Weights of a small transformer language model: RMSNorm before each block, rotary positions.
Each number is 500 + 40 x the weight over its row's rms, rounded and kept within 0 to 999. Layers, rows and columns count from 0. Numbers have three digits each. The size before them is the row's rms in percent of the matrix's.

# down: layer 8 MLP down (transposed), 448x160, rms 0.0449, rows 185-213, columns 0-159
# gate: layer 8 MLP gate, 448x160, rms 0.134, rows 186-213, columns 0-159
# up: layer 8 MLP up, 448x160, rms 0.138, rows 186-213, columns 0-159
down185 100:517513521494547450541503511495483521459529548505452494577526444506496469426479541587508469531521448511489504559582552546560518461490479581557466476468501537463466533505494481478490573461539529493418476584466581515542556487526505477484462589492524541507515434480526425503524504437520537509513415461543586485537539512445426494479474492489515516482533539553544459563504477465559552460568483503499476529494587489494552447498588486483507502567463462504489511590519493542510521456503492
gate186 094:502501498502496470483504421483527522429434554559560499532493503533564543490415433497482483466405438524507525510523484547498542543519426498474514542473556414493502446472473469446547534456493525465526501574491549548552534492457514488387538545437552553511574550494541553546528507527485525474481436488558501470492426501551553467545514494480488483555526549478458509558445524524500465481533503508509495540531525541520506479493495567515495523556443547501421416493559517469492559476561477
up186 094:491433508448503519458481560431521557483529445492557458481509462494480466466500471529497485510502502454495586541456500543550454503493485521531473478583479442424598481599516476598439460448541517560510484446528474419502450472529503531542490500536486519525473483515490470465542478535503440543549583543409531484466509456518496559460507556528473490498459498445488483520467443553479485501475568448510563537530520511545452555518513504495512499507506532493581492533424393488506452550468521
down186 097:526480497539449583518526480513420522488490498456447490517542492511455488512481571547429530478510485485577486571473457469460495533497472504477382437466496459492423540527454466470515500579462476566521549562561518446522524488569487514466494444473504441551462483458579509535472519512498582516501422523496503493474534508461492517533478505504565549477470506607524515530501469491472521554507451557506533511526435574462510587462467537574500517548576463518486469574482441505493512493469519
gate187 107:473550605543515491575523452553549465491434425465473476579489507471526531485497540558513497455469552512487482517517510530514464453535486446483479473570539485494524465576534502503561528487543506484481484454480504583456467548464496576496520529576458547518545530526478514446443538516483599563491528490566504484540569526477519475552504477460420430500496500574432533463472523442482428548503453484518438523517500505388509464499477508471513512471547505555500544558464527498508548483456548
up187 110:524465472511502483509491488492509536569473466474487438436489447477515432482543485526467512471570485515451427543456539508569542490475481464500449552484587531559462499511557520567552499510509453468490579514447498489435456473510510556482517549464479457503469462544553434491540499474461504532472504428501529488476547438548447469444497502517456558428367482517504445475518406498535523547510517529495449465466516515504511516511473553598561506519506561555570445455465525474470526501529560
down187 108:478471460509524484415470387424479432523484533496511475570493451463484473459474510533572486516529519424502449508481541510484431478505477481530437450538511463521433506506551453521475541558573471491555508558539472441479494473580528483574514465499512491523492511537554503547475499474479518417430457568567525515493517506500510551525551477521558463513465449482523501579504472465449464457561502491427564493438557518484498483490473479497524524444461437425528550438509539460509543456561517
gate188 087:481480522533481510547493342432541508485502506521529487513473515427510576547422529498495571447550491546530459539521397552540496524453518488423492523556545491418470471515461552483481514523498474509487573451569572434525506554451451546590481463455518491512529473527513533545467530519400556514467520462452510510539497514505441546515515474474481482544540538531504456493561509512526486529508501509503398464491538530524482597492553488483539528506470498526463512512470531536519514532498475
up188 094:509570541507451475439445553470508519577491464527516588532500513516494482461542462530544400551470511480522470469428473474567544584598503531521483434503520443523506537449540550526516495438504512435545477504492543516519444590516485428466447562581484514410449546465483575490513504534467491483473452557493526492508483486490506552481482421527482486476540569492539464483446475514453525449468532508542541520516469552440463511514473502497569488495526495462474481516580522499528420482498513
down188 095:503547477475571526491483551529518498469512570553551482570547486484449496482526500552477432492468507476461567581500509525433521439520422459508575489493433503471544483511504518451460465560462489496503570525419512480536447486564503513475534436527477562481494483485443495434492497471427531522498508536433499514441556528462554495537502573526488529548474490467536519526504465454452475527504564532494490479504455429515488387510582495591562471557507457549531502536552570496455525472522517
gate189 086:460490584467486491484476557455512498479420504561481418538430529504475473513530501502436456511513458470519516453563584516434509563504502381501500547601499558463528519573574507530474498464483532468468481553510539476493536502525487499519485549440480504467522532466444477495497492591467500560492425554504509467454504566491552467537516500495562540440511517496475539467424449482511400544526503524565450523497463531521466536485443495464582562493471510500527489512515502483536522570536542
up189 086:477551478494439484530511509525535455538513492525466517525520500509520485478472519519472476506458546504425534514447437461487438498462506528542505368522499442534504483523489462483507496507566498500434474412536402490514512526496520475467441469530503529582521494493448522561473505465465563451443493441492558491509545445455546467545513433453462470583460529482521478481615442579425441522500391472447522491499517496518506535493479461484479408480502522466444540492452497472466511449485548
down189 091:523447485454460553506489481456492457499565510472460486441477491500559484510454541385445531559519455524498502535506512421551538489535472481494447442513500468537506474485468519489509539476475535502361450435528496500501470504548496552423485470454549427526574506433524515443480514470535427471502416518534498437512570476561538439536497447482489418500485510575522512443470471509524524450487471483464461433435536494545499448505442448499475508512471485535510484525515443531506419523485455
gate190 112:514545453457457464446483438463472506488447512498500545496492520445590514482493514540439496439492504508502465470518468474523525479484567455528539532502544519501494444494546490498485507434426481497440493513505418405431510525554544532517537435479485485487568507477501456505450504481479542509591535521583469497471494497367558550524519489494448478369524520525513439470497496475560535511490491501480515521469522521531523539498520478493505392481459421570456419512504524504515512573561493
up190 112:546546499566448514529502455454493574453485531564604495550433466442525496560462510535469499503479453484477522457521478502461449507525566450530484472470471499481481428476502474472500500520483434483536484481522504540457440588478595538481505471580468432511535526500429518531523554521458546490562515537496476490496455452432488510540501477524541434476485514461527475571521533496478526485497485429500514511466471523445534540578521391560483436519516586461495492541432438499449524523525553
down190 099:524496493515479460502482540487469490502493501506469598485499514502548565540581485544562462517523469510507508487490567479516564546528548523453503477504473416500480474479414511553538535481530531602503482441413507493407460567400548552503503529518563548458535509490464447486488530495488447560507521501464484490504520455549471424453509477532508479576484454546437484530529524482505544450561572485480540571455453526501544542530508563560494571489433494515486596493517569499506476515493521
gate191 096:441493498507494499519517478604477503491448555483486552537532519540482453531495563515423484499453514456535432503496525438433500494481523480428484528554468529590502570567528498442521568535495439531545485499420491450482519500529485496595374527462525505469472475483489504510474460520484470506502489356484523476448507502537547544462528494545481531433451522472515433526511512444510452507493446482503520541539491488445528524571385558518519497472517525512521524531459477439501476526499515
up191 095:542513432478506517558478493418505497484514411430532487465512520509482542506554481488539493514491495494519533481467453506519489425537472494528529460463494462405550513434515501502472513536563556536519521489566554577426532427539473544495507461512450465541486492493502535549521535525442450551511554576533473494514428444482533479514462521551469520511572479475525550421459494476456532418577516464495411480493479479521508464470533424505514502491471502504536555425438477601550553460458486
down191 096:481478459518491519443483464553536552420563443485482523492527559505429434561494531552463454495467492499471505547418481473569454454504452516499462410510513489472532559530526464517509487505480471478499552424514529517546541529510518498469438546450526487498524452511423491462507550428521444510507505461540508490483495488542631457587458468467482527508534539465504506479557477496395450512500463567476554498460508433422533496513496483524517529496571453519459456467512565477564440510543517
gate192 100:526545544512482540512487491501487503433590453443492446514427473478459465485550544430450531554510472539507463502531587529548555570508517465520451549471425438519479508492482456490537502497404524545408524563474531548571542466476416498526483478484496481531521532478453518526448533499581562442498507558464528420518536487468504566522501519497481473453535483492485495472532593540562541537459517521432480452517530455481532550475501445539479489465477513457489533507546483454513426511442542
up192 100:520520473613483507553444501499490492477473492484440484552553490445482517442506454570516473531472481526575535507556445516465464532461452512492541466498569513445499506528482522503428554483528495555465488433467522525518424463442579522516433563449546471504514550517433520509482400542422476504543518526520471527542479537453476522517468482460499506528460442459473548467568559459443456455449521541496489539474532543452478482516484398457540475514552557503483489444518537526531424449473476
down192 104:444523545529449474484448423498433522473529528530591478480508489588450477556492480509491525462490541558537471463505459536494503471501539565516482443461476460534479503487497505484525534523468482535514599457509556570421543424385482502530390490450457514509485471528520566494471510499511527472485510527526485601487472523543472521485554515479512536515513490500488429581496441438461569434562508471511485519550569468549503485444477527489474561444509509530512544439513488508531560439502492
gate193 094:434517538562515459494467462582473463495531476576481445456524529549468470539534458479491468490531469496462611530466561549406565462531440453561452560450500536460513553467538563504465495495533455479506463540491531540502453558481440589468472476488447518553482466435503486537505509476541511505527501494447459427457513429464409477472500509487476538538500464474463544445501542558477457553559542526545500527475513529498517541450454517566534541476474535453434484493459518516511512505462439
up193 099:582465509510500553465531462429506530562494481447530553517524552491527436467534555538531518503467543526532465443481508561561538571505565569498530547498579539580520542517476524450456468442549506486524492457575414479479453548473560475510513554520530509380527508470550495469463485500518468497486586494543527468501417477490582537428510454427506505539515465498492481583527431501512488524517476501472553452538493528474537488522514530510488563516468458497501497496474520533559521438458546
down193 099:495509505518502504535545469459536581465466476525538587573452466536528497481487597491478470553574492475531491474477548493564445487441539524433474451417469537434429490513535462446482427515532457485484548479441522487508523477532484463516491461465483514484571448494511471466503573459486497527448501546466417488571454506434485500485516494444496494503525502470507520492513432499486465480472447551460455450548490454536486512492483439515465446498476482427556468567483443446518501630536445
gate194 100:525470434504545487528504543559486476507465513463509487540407489486537474485478504496494491441469528503484519493499433464464546422462511441485423556529474482485499518516531419503472541487497534506500523607490557537454480413484459435519544459486508506426509424553485521566447513470587462485578503459518420495575531466518519509558496492474479444437487477524486434428518478438549552452515559544503446534489482536505507510421513576516528491459475495480486497448502497527518397463450540
up194 092:493491490526560566488527561441501537532494469518540514519537547485500520487471548423438432503427502469531485490452477515550413450479544608496505585509506526438405483451481544528534480501498492518498483508486474535502425521500498504591491535461473440479546522518504475525586475526515495480463507540577502419511493489447463467452529470494511515551449588539490592518490530468544528531490494472462508501505491505484523435452456491573477526443477498480421490597506519447412505487494561
down194 098:542447460533471496493482439470487483502469434400444463494468491449523525450492529559483603479506468434505542436425428480495473493516453488480498441502532503554476533519494492569547568546442456457421407541503536522599446535483576548465503529473535522500563461526448521579463524487507423571506504552498457493528451473506506507513550462465475480491474480471490505474444505499466489491469546497532509451509517514488505556524556426470490433474475499525462507478503443465484535585432491
gate195 102:537502472547510500557506510539438500492490499430544529482465503480489463473538521485524510536465442508553464465515518504531558506467545476475484449566523500468524530496495479469511482514467507412512488535448494456464525473555483573428465488426567517452456514521467437489469500525553469522497501552529479493562430578517480513521476529530478400557578482469492447413479513486556537569587511494494521475531603458472529520509431445524550482582450507521406474451461485526493476402483454
up195 099:468495495580521538538475525385407553492479474500523459457437475476486512407512540533497470529533490518488548459487487520514539495561514462442541541449439495486517482531514535484447503484490501500420387473519477497529539534489444512477562517539543489498478543479452527518431505472469497520518505465508532518609501437526548498534517501549537496445515559465496516513448499500449526576569454474528557513428449481482548552526516560550537475480482623468520523494545537552467533573471486
down195 098:516506488435561476551514543475438454532515489532559555534469561454436582404542563494509538573478477500518492526529482535463527481509471490546495509488441490426481503529471491510474450452489479560481510505487564486472553498524533504527469568541519476554467460432497536534433506436548528484527484501526491490435478471550474458544527515495483453532459414610470501453520508455538582504458528507504484529544592522502462537502475550501503441505463552459489458437440523478509563541409444
gate196 098:536466431475581433499478497439514508517513489505451502454482459493491498445516501454548419446452489535517496556538531474535463443492522505495507526448508494487529522556514412480551499454431478530468509519519566466389557502553449496520488499531473462434520549520457521464521589496481513497512482495386521414524451451537505460450564495531470478470466519497496455537537426471470518475438510566416467559494460531492560535480498438496548544528514496584494525529504474435520481443470557
up196 100:510461525552512563522510521429499506520491436432609431555492480489518523498467452552450504511515501473441540524489553514527497508512548465478536433489497497474469429569517543599502554488486492497534455480594442503549495536445458436490492476524474534477537501586480484456479450471523450480509586566489505503555521520441507497533482502534433582510477544576507504562510498486494516475566505530475488441456545495538506511575491465535552504575537547494514437606521546533470472472509477
down196 102:542543471554536540497515618531529488463539515564480484502479499505496467457511454575504534485508496508527504502533491461521498483462547465509497508509481530463492458538551487555551533502491497486415435468445485537488456478509411442470551503473407608481456459520604478519523525464508550433501452485539445445513469487450542438439500484420489519528586467541529562452413474604449450511435553513493488448499551544469497486521503456505479498499511513447492493518515450510472509533554519
gate197 094:508488524523475540520461501516534467541477499484529509442506493549506471441528437519581477600499496528538530482498551468494446508503499418538503484451500478546564503490499542542461475553510511431500506442576550533508512491529519500532514493548513471492543488498494567431502542454458584507557490516504527469561513506424489520565463509524523534533507485445622498504508597486455483497433478509468486446422425501456498471495433457489433462535429583517509597456476434498517563504510443
up197 092:462510485551559474514516562489455475513597469500587434493448439548447521518505531521485444462506513501458459464502529470497451493528482560515492507539493459566505503442496521475603495533551570440462505498494476598545504506488470535502489439480486523510428477524486476530567455533474569457449550512507508453483477427443546474499465456514478490504498518559438521465528527479530480474544476452478525461554451463496563546516596540567475462512559559508484491452482446435548510456408539
down197 094:420552441596560485504505466542575530577502507545488489465438487456511500488495463452499507511464523506483479501507480535560599507492478475477518474439520539445421539462439546483585511529505527447536460468491534499478499525541466475557479529437539549464520483470467510448530526418507507471433545505514500461499523503441490516506569473398502502519524490478450501438606477459465585529488546487481525538542512461526461442428432458494551515440513500507511538512430540543481562535502491
gate198 098:460495430494538460424464544546488423485491534509474545501561486538463491472521468496481515463550423468497435433524510572435524447504454559532458509480595496426490496507486472515499487548571412480506502486544590445568550550564527517519459500452498515478477489440514489450531539449505550574508493508524471547546570482554542502466517499467463534458488433428533522534514481552598518522507542498526460512492492482491582490481527474476534513534473477585566479563510548453488494517497465
up198 097:563457491578565506550469497501535503465535538579520481447484456570466572509408470496501480542463520502466521541494512395520453447581510526496499482533456456507540500460558481484491498495437535500530543479434557472484518508511514563460509424535446516520488514564448496489495557581490451531461552450476444539527517471516488488439521475452527502579469476463580524487521476499467493526444552530527552503481445545447483518504600511534542548485523522463497546536515532598503441452500458
down198 103:577473523561590559487465507480489522561519487436480583510422515478483491508583476515506417538478512438422492451498610462521498440512536449424563437487459477506501491534556511589429525470497507590538518471505532424473505451540427512514504519550563478477516572534515490478473470470526499553457489511504517530539491514503557537523519489508432479544509462504499505466508463459492553473565510456474509480486452475469486487517417532487551494490567519565460430498492515471471546490519449
gate199 106:537476531470492437473517461494456531516553538558528472471466509519511460516483503521519599555549503498521476548480570501552514548529489461517516431448470438497464462509545494537438518440578518507445568486487498444427533423502527514450500573527483538495561536558434493545486485477479455486546466507471538469513432417505481528565509579499513474514446546471517541535492443467452473503445457455531493511522505440474459462486498499531566515472447439587479440582570424489472553507523501
up199 105:526460556521537540517490567443486545528539496478548482495467491530483495506499473538509569504562522522565495526500445556552503543528487451465559504492468500476509491480533591537534458573507442572578489472469427501486434513536494468407425526441434557484573487483536516442555508525426470478487439543472444502485507533552540542464469546489500490471453498439456558427428489474508436486446456524492478422484561489506501538501512550463482552475485550460443403468496480507508526494500541
down199 103:546538486517460512471558487509514470485425458566649455453538469494449505519528547513492521454512488453546435536493470519519539462503530494468507594527481491438490489512481475518459513518458511518516495514535443460564571475545452578425497523531491461499445452540508485486499463532473506509506562411562451536524512490560469449449461443516488516527576458461532517524558537478473485537421479541554487627538496494544521523511463479494527473425512517474557478532461544446466504465481465
gate200 102:493478541498503524478488454541440476477461444493555464532476539481505511484519448561535472535525525464528483480467505530509490530473561451425484475355479524471482490542487494455431459562476511526495446590535523494567509463476510447516410457506480517531439512457542461497452483563507448500520504437501479502425509474519461514492533491443448500474453493446507546445484509427545486506534524499461435462476389534512540448488469450467456522510564432420524448497447581525532502477569474
up200 095:496506550465531507543493522513545616456500571423535502554524483419550569510518508449530531438521487521436472479540506467532531510464462460505556535455453489552449534546569477507537563517539528550477474558509548523515651443477496486547529486503483552515579541470517450487486496496508533520527542437620478497553468462473494499458483488542532496489534519541538458527489508516487491541514469512473511453519506452516484515464452501503537435420532445523525463484584502568482541529484451
down200 099:553474559443552487479460458410521491481523454471511512479461491416543487482567463459526413495426520589534545505472507527440434487466487529547493433441510503418470510409538462546448459551533446497486447461489517446435461520466508562502535500526493528450432469503507427461524467498571413529510488527521508461523468522504459418494535487533526528532494469554530516509548525419487509460530483530433472521501520497513519467480467519426466519446443519450506502530525570536465498480433487
gate201 098:449474513567469484538499517484538513484526527375464479570435603547502445580519551468446443498503506478507527468482509543510515464533487457470472523458489508397518580519468463467556486476471433451528547475517503526441492479478505537479454484482567476488499519542506426517528472557540571488465537503553475471483530464501494523486542499438517383553487544526529485464526544516508466488521461520439575449540497411576475514489468487503499541457449507511576453552536525443504485465489474
up201 097:512466606505526473468484489498461517540449532502421484495505523486527448518544497464482522533577511491482529495534537495469416483478473466501493488470557519492553581553450468499513470530465518452507445499481564467452535463556497554459432481507498527430494533493511468436548496546582493440529547503428444533483468516495488446499492450466601451514455501429502524498479523447459475525559420452462511505508503515542453476491444543383502475465447552422541548581530526544511473505440492
down201 104:481453567583484411601499592461580407450447497507505473485459564535473483424525496460398462499473541533484407511482473532511482498462420508560495507476554490507536448450553485540527511474477517507540488488545503562502443466554507477540524473553490549532458473522509422454520505485555520524537490538518496552529496441499418467468546546537548483496549523477479511547493452548478538411505447502505544489509540467505516515532465491441514499544488502500474554576551489451486482490499475
gate202 101:519472501537468514498456517546516508417459464566541548456596563449472532516559483506544472462542495523472543530478492502493510524482495465488427519496444430495479500541488405482487424500467545444529479523427579444553522458513509508494536514472481458495463449519505477460535514581499503483528456554534471429517508495484525454433502436540515601442528453455502529571477472433501532576509526545484544477566462483419512471457512529450501507430504560531521457466502421546541478532459499
up202 107:502469485508486475535526440507501464504558495454532455543513457537480452460445519518543470502505453428466467539529533431464602531473559509519479489525524529485474493455483584528567506545515532505524600476546557517475539450499519494468544470455479493440445525455503472468489510490468493459437561473533444477415577539537530529517513435491542465440473545531518501517496553478520537579561446512597459540496467496614461575464476475502467472450492572562497475537495464487537460483472465
down202 098:497443528523487582454535438390463467491466500447480490552525523594468533474496485483545469497534515481496454509512526461520561491458464518494490451528512455517562615488513446485492481466480509496482479463499520456507500510503487463468493542481527564491496486507454562415545586508518407478455590524470453510410466467549488514493555453462496530521521501492495513523513526475414457421486440537478553485503480572483553521482486521480487460495581578552403569441497517499480489505454526
gate203 101:479522511454480471538421538536494499444469486458440541548496541526624424459508523372482498497543544475467513587565524515521491517506544505440545460595435529472531535495500485404473520489519502462481499539508486458476453479510448529511463521590558499438470575500473536521448538461559466462517494528578497472558517481418457539520513504502501492486464500442486454494419536529526556475546482497468474526543539503559544497472520450522458503500518437476558456537524493527464472523517499
up203 095:460525540465528582513542520498495492537500598476521493573530449528459512480487537546488518519432369506549517448479559587520522528525498505467515497477538478504533542429440536433541540459519390486453501481515494453521473449509593548481486492483466497527495477463540430497458546552510445507480511458464491483509484503500501560582522524471413476520539523509493548515477463566501465518542568528547477587472501485477442446471454537451516464548487459478512506494524411509531541547459532
down203 101:545521530528512540487449481532516523470485474553424419547472545506576432511435507413425573499484437570514502445492514499486548518540571544428481501471526576548489453514508499470476511475473501482469504500440441359519537478478465525473463480489517500527466445427579484462527485501529477497529543464512494531585461495466500526518492451416509538545517531479490510542485443476477495494519511560532540480509528509497507526494534522542529482520473547544440518468480586595420516471537452
gate204 116:499554545586517495508515465439484553554462490483567437505461464450534515492419491447476516472451584472521572484502520426500529508493582525515540524542462524522493510539529552483524490477505467468599540600481526520495436444552493499509569521516468452465499563492450484490508548507469527504521487543555525525513441486471482459560454477491494607446493493538551534515433494411542510506541528515537528368491524564484546476545492475533541465517490535506508460487522483542545540487459453
up204 122:511507522526535514500483476525485588499416487498532540503488483435523400516460479494484539451448452441515497472424459441476570490465581584504453548498579487435543522472518497505496546478485456471496484449480480511470469488519403486542539550512481481465554508514459417442466461473528513498498443460460510528495481538595462507500425449475511535471558518444497502562451527500503497467539515553533406482515481568433535511478509517524566516565475526488591529482475438473527500533518440
down204 115:491543532566504406497453477444497493484518503477581500536459439492445480517429525472508539533432534477550491449506569441497518514532455517493567528534535468497481560535492481554510455498514506479531430574532512480544501399448424519575500548558502541511485462505530519491468444449495516507531552477488487476539415616504515454512482450521521579458468432512495489516443477482543463524501456514498426495505494497484485507436579466481534481511465607488467521525464563501506485510444431
gate205 100:534503477547516568427488452561536467500480393482407481471525486466500506528507464470489428456462503582449506523456540430481519482491521532502551554497475496555522493507513516544524480508479509487541446498468470529498549402452462513492449421452515479547540546476559470446594559540537495481514468538505451478459539474423519490555518470437469468505383440442484521516532479449548466463475516501574473494491488485495499485478482589508511467499473525509526575454504450500484507413524446
up205 099:499541506528491519494484500511502427516541527457474548522475490483532592475499555482542489474500486457502518478465440491509569449452442452486463544456449523531457440535495477444475498468471499474532572481455500475508494551527546493463498580537454473419429486509585471478492492452601563497498594426534454471495448499546520491417435524494516545499549494520530446511456519589529516517542480492495470449456425451469548474442477436465556508462507439547537446451468447516540461538511529
down205 095:512517528547548523496547483552520488503463504490462474439440500557551454422499546525449479461444526560501548536488568500535534512505506590483433433476507446509524564483539457577521558506496493447510531521550485543487569519534467453457496503549521453527521437467499467495503554570502518487535475485496514517434512501462588512574529533488530544514505473497450476567509424468530544524407526535522501491493600513542517505508477487491488457559416544564543415498557574492469484462566509
gate206 093:485417465490441445437470501509486504528575470516549407518477560533449510485565505567472526512503503495592456473508518550486530527511488537478516466567442496511546491554547553522484483514471542505523475531525461483523552498509549477453505524492509566500512450484545457520450496464498437429532481498503499545580498499492540448442492520450531476483517485468462519485485443427617580493469532436465527537526570492483489492419463426500453478521563501500448483442502385533520488582506500
up206 095:451497544552537476550510487557487467443493518464503474542461570533521402506595511497562497501544532484585490462455532558440509537513516436541560489524466503526472541531481539542513568547502442557531567512474486540504453490435589478546458484469512513462470455424500597491501469517428509483479515432528467466504437525503506485524465485449531511458491468503499533485609511503495468531490496468427555581483514516467557490530462489478527503509461480520533526480469378514431549508466503
down206 089:564445404451446495492523538470497558559448558445476509510447472457503553560478426473458535522567479520545457491520492526536491561517505528487542495508461554482515518488521474495499509409554485448535533507526532492421493485542511483465528442564546458542568547565485504452488508484525497532546469463531440539511505472564463433538466502570466409486479458545485482488525524549543481457553487579547536447515498525467472523443542560475539515477478557513443442487471575455494465582473481
gate207 089:484545526516467413454509499545469522522482516507467455458449469445537558623503490536538462486504528554486525484492489502484494474600517528538454556515526527533452559570497492552497541519457494491555520496586510489524510456531461528518480495465466531539450452489521495499415476419532512510453458486521525411520485471495471447474505447515569389527546486470475464502575505384490464504551506519491541524417458408530433479506534525554496496505482446554493488486506472429494497487488547
up207 093:445469509529500530505429588465500479465492547442515547501562502546505474502608473526457522567503440483590508515453461444512534543455506468439537454525440519532525462453521492518414533489527514511502460517446507543529478504419501530486572534542532528451505535512477462438527485559521430484497571469470538512494578500518466438513489449459486546523408510500503528472505507515595526541558477500450455512571519560478500598558487422481491438445526521524484532478539469490492518510496461
down207 086:483512560499536509481484415487424529499456441455478487591545516543476457469450609462516504475517482509456515514524481555479509451549458537566501471510465380529485523519487459464532458555510428522491535480552534416515541494486576571551533514513443418492486493484507451546437482471536497521472529580485541549446456566543511472530509507468483524500479498485469574478517499496471479474513452441427470475482469521471504510547471572489426463468529467467544577526500509556456514448540528
gate208 105:557522491458524555517445512584513489463446510496568399527461537451450410485524467492422509482458550547563504555498470521460430526493503534514483469521457390476503504504484485482501489403529559481530522471415534504546486513455450435508401467494509481542462528551497522477510491511489479486486524504571479559541564581545547428486466521547552490547450445467509512540461493549540483462470507510495492482468482500450609527536490490489465513506516520517562454487453488533466538547450510
up208 097:459500514489494547473444467522482563455494518544531500492512503476563435464544548504482464506478436463471492556562494461496532463517598555504566493503521565441512472479517492495547482499545540463452536493508463572528463506534485451451475408526522566550511571434533482440557560541540494493494443539547601546488456521452571504556437469507500503511518525500412474564463533483558459530520551524449554455486498530521502538494531491497431487558510530489544499490546599559474553548483513
down208 101:528508588565522556418494506467488436508514487521487567485473539486551566574538407506555489521444473511471465449531507528458544546501490526550533467484530482506474445512537445508409490544471478566495531537536533549457496508539455466492543542522504506450416588499534554453449575502566541475528459520473488506467436509490508493426500464500456514548491535521548525522405478481468541523549581516471470492590532487568503453458570510509501544496533491475471546494546560513492494468447489
gate209 107:504478493414429528549522460594567486427561475451550500498543529544516481560492553472506513461515494516524448560508561469556533460536434470396559461519501470491491528506511462464522481477477528534524465499497507493531590521484510580543462516481511507437535489556575471476535557436464503463494444479492528515531554533489480491535513457456549533501491579524433509471534486502477558475557550517537504424505448475533499503406496535441439499561477516558500489525545481567438523511570515
up209 108:519516478550428554524516568475562512511505478533529531512498543417463484508559531540540450459528438516510574479567548458492523546472535540473517549505414473493438568548520523501429544516494534472494531513516567487461495444523494528556525482540525574524503418544519494480546500529537413529484537512531589501459432448523528549463513510497512613490499525508529488527458463480485523532474478540434480573485563568495584529528463459483458523558530457488522481472519453505564512425471486
down209 105:521426508422523517505529468452487515514532532437508459487533509533472485508437546492487532530429532527565499475468513560514583540517486544518519458480526535440483592492468455545452492489564452466515543510506483508579490444494455481572428441467511501513463498554499444479489479500512569555437445446588532488495469555479499457523494473436488459502473477545483528571558472452474512496455479552486513439598484499488506518385441572520483406549538490556469500501508475501482537511527539
gate210 095:518565548553474484481548497410513563444502532508415468440527489495449520509514481442554473521544520487505462473519515506491458525526547539541514530559468500497522465525518532491565558437488509579524572498487531538499545489376488550504473492569538525476476522492431471397444491527443534550482587473526466503491489487411522446528436469417522463550503471469495449488496473451571533448498537495525472532491495589424513427481537497476490469485515502453537524510569493503460534521475480
up210 095:523512487542554476482521501533519527542477532566500594462511524490438505493520496542507505524490473501468470464503506494538458512430535507544477474598458510460453471547483492468479497509478471445415570558534527588431487488585450439540506468423465516534512483585504462535527570532441563497494425469488518468481467503470501535544466476451515534464472517512527501516551427508470518536575531516527507500534450519550539569481512489452499532498380470533569548511466530507518498453581410
down210 090:486449560552513470528538448530474557468546537516538550551466530488585551506505498533536450571546465552516527520504470529525519533466455545485442521485491464459548553521556544465508505542520547529497567512450495487461430560476572510491486537553485523493513431504457515439451435459484409547475533514547524438498513486482495464494476574463579480500520500541521456474453586507517473522476479458416422477569553573465491455560502468517504437447521519517452455523494445492452568525458498
gate211 120:559519525443583569440512438565446525538467564514522537414498488519568489470535440501469499532452490511468429432477403517506501502517588516525526498524501507530547509569471505462518481486444459482497479481489468486486524515537500484511454504496451567476465610514512534454530545505453489418594520542484482528540512492501520494528467443478452496522516509552559526543547491509518554532519461545484498458536455482430598520494505566521526530432511492523562508462427538549532475578496461
up211 106:463525531482489536524463517412451531514448502447466498518401501462443432428560548534500472450466550460470486503546459512584487512461544520565475522448510454529570475558487515491528520473546484452518488532379508546538548396454514547513428479503472491532481564487487515510534500534491474475509462499546556515477543524489518577507524504460456479527559576443501518519481511487464413532469549569513511477420538511404497495482504532441483530453556518481504522490492576513476472526541517
down211 110:500508460451521566495529455551492475467463528504503518416520526550555487488572450405505482547515492514510434494478466517423494560540532511495535469483486541479534473485563516457492505514461482490486555457531457493425512501534517414469542496510460462442495619492474499432536480409467481479543450562531488526528508455543464486527493479485502434583509465561510545525490496472552585497449429544493569502568444432495554517518541527503524472475559440489542488472469578483503419489501485
gate212 109:490448536493560516502474497507519534464468567490438571477486536463475480446491446481452427498480564472499569560492460491525459440589488528447501528529515518521493507489520559486535424487500502507458454532497580454538413543464550523532518449519528426376528533606547473479457511507537495494484458524483458499470491484480511500486488511595507486545503484557459488505527553495487460494417537469497508575472519536402517520526454562501455475490537500530454435490459515557563456534450469
up212 110:527454519500480567456470574503501526484437486446501543503449509513548502517425541497430506530533542523496518464505556447433465566541519475516529519500412461504524541562460516567454506566553532544452464535563498462510455562514482436504469499517595481459481511537403509488465508449525528575525486509551536506529462457425499460466572447473555464491499473454484466506487492439523528491494511480530461543490396486417459435519423553500472484558505511468482489509511503586495469510545460
down212 109:513484559479444461498491573452514487522494512530461535484414525423486507525506451490510512518484466552513415499545476465549537426472544471575588526578509575526496515491469512502554479479516515520521558442492516542495466548432402498497492518600561485548460525528485526527481394544467515492538539482475502487557534539453492430555461447484465457513442508439528452444516504512495512464459484436429449523466505498482543502433477558495442480481436482484511506495455500499547470563436470
gate213 100:463465485570492476534476488518467566422485536485539503478476478463444496445505464468496430521434577440466555497487482445470539496446475560455495485539496486472510547470523472483514549486434476486402498499519544543501503556451548476490565554461476483516558476498513409562529519571622482425470512495544543567444501549490489520471449513503576514418495528512487486457517434518459477526548543501495448429462450464521556528502491465459440483484423512487486551556469506524547520463477506
up213 100:545498448527400455492496454419533543472518443495508458443510424515518527516502446481506458539457498558531601546439511463498508492540521528474514464452540475555437535459474540484558523514463534515460549476465543478509425572502570474431566544529424537564425460524580501520422483505552551499488490494532525534469509508460471543542510493538471535508558541524444452442499471500502519464501602494474502439511482509462472546577516502438482448478480511503488575509447489507489548470510494
down213 096:451552468447481497498495456609511440503522500534493485517494522503466550503485547489528523539507460439520478486478446512535476513434503474526516489500448535513489500463499522589507493545511469514550548514562492503508481593534460542448451490469422446427512535494448495476561501449426472500480585475474460440529591464589457494486474512565410449494518465471570430476451497463469490488457451563516508533580535537549473582515474454487494553540476491459506512499475545512535458584548491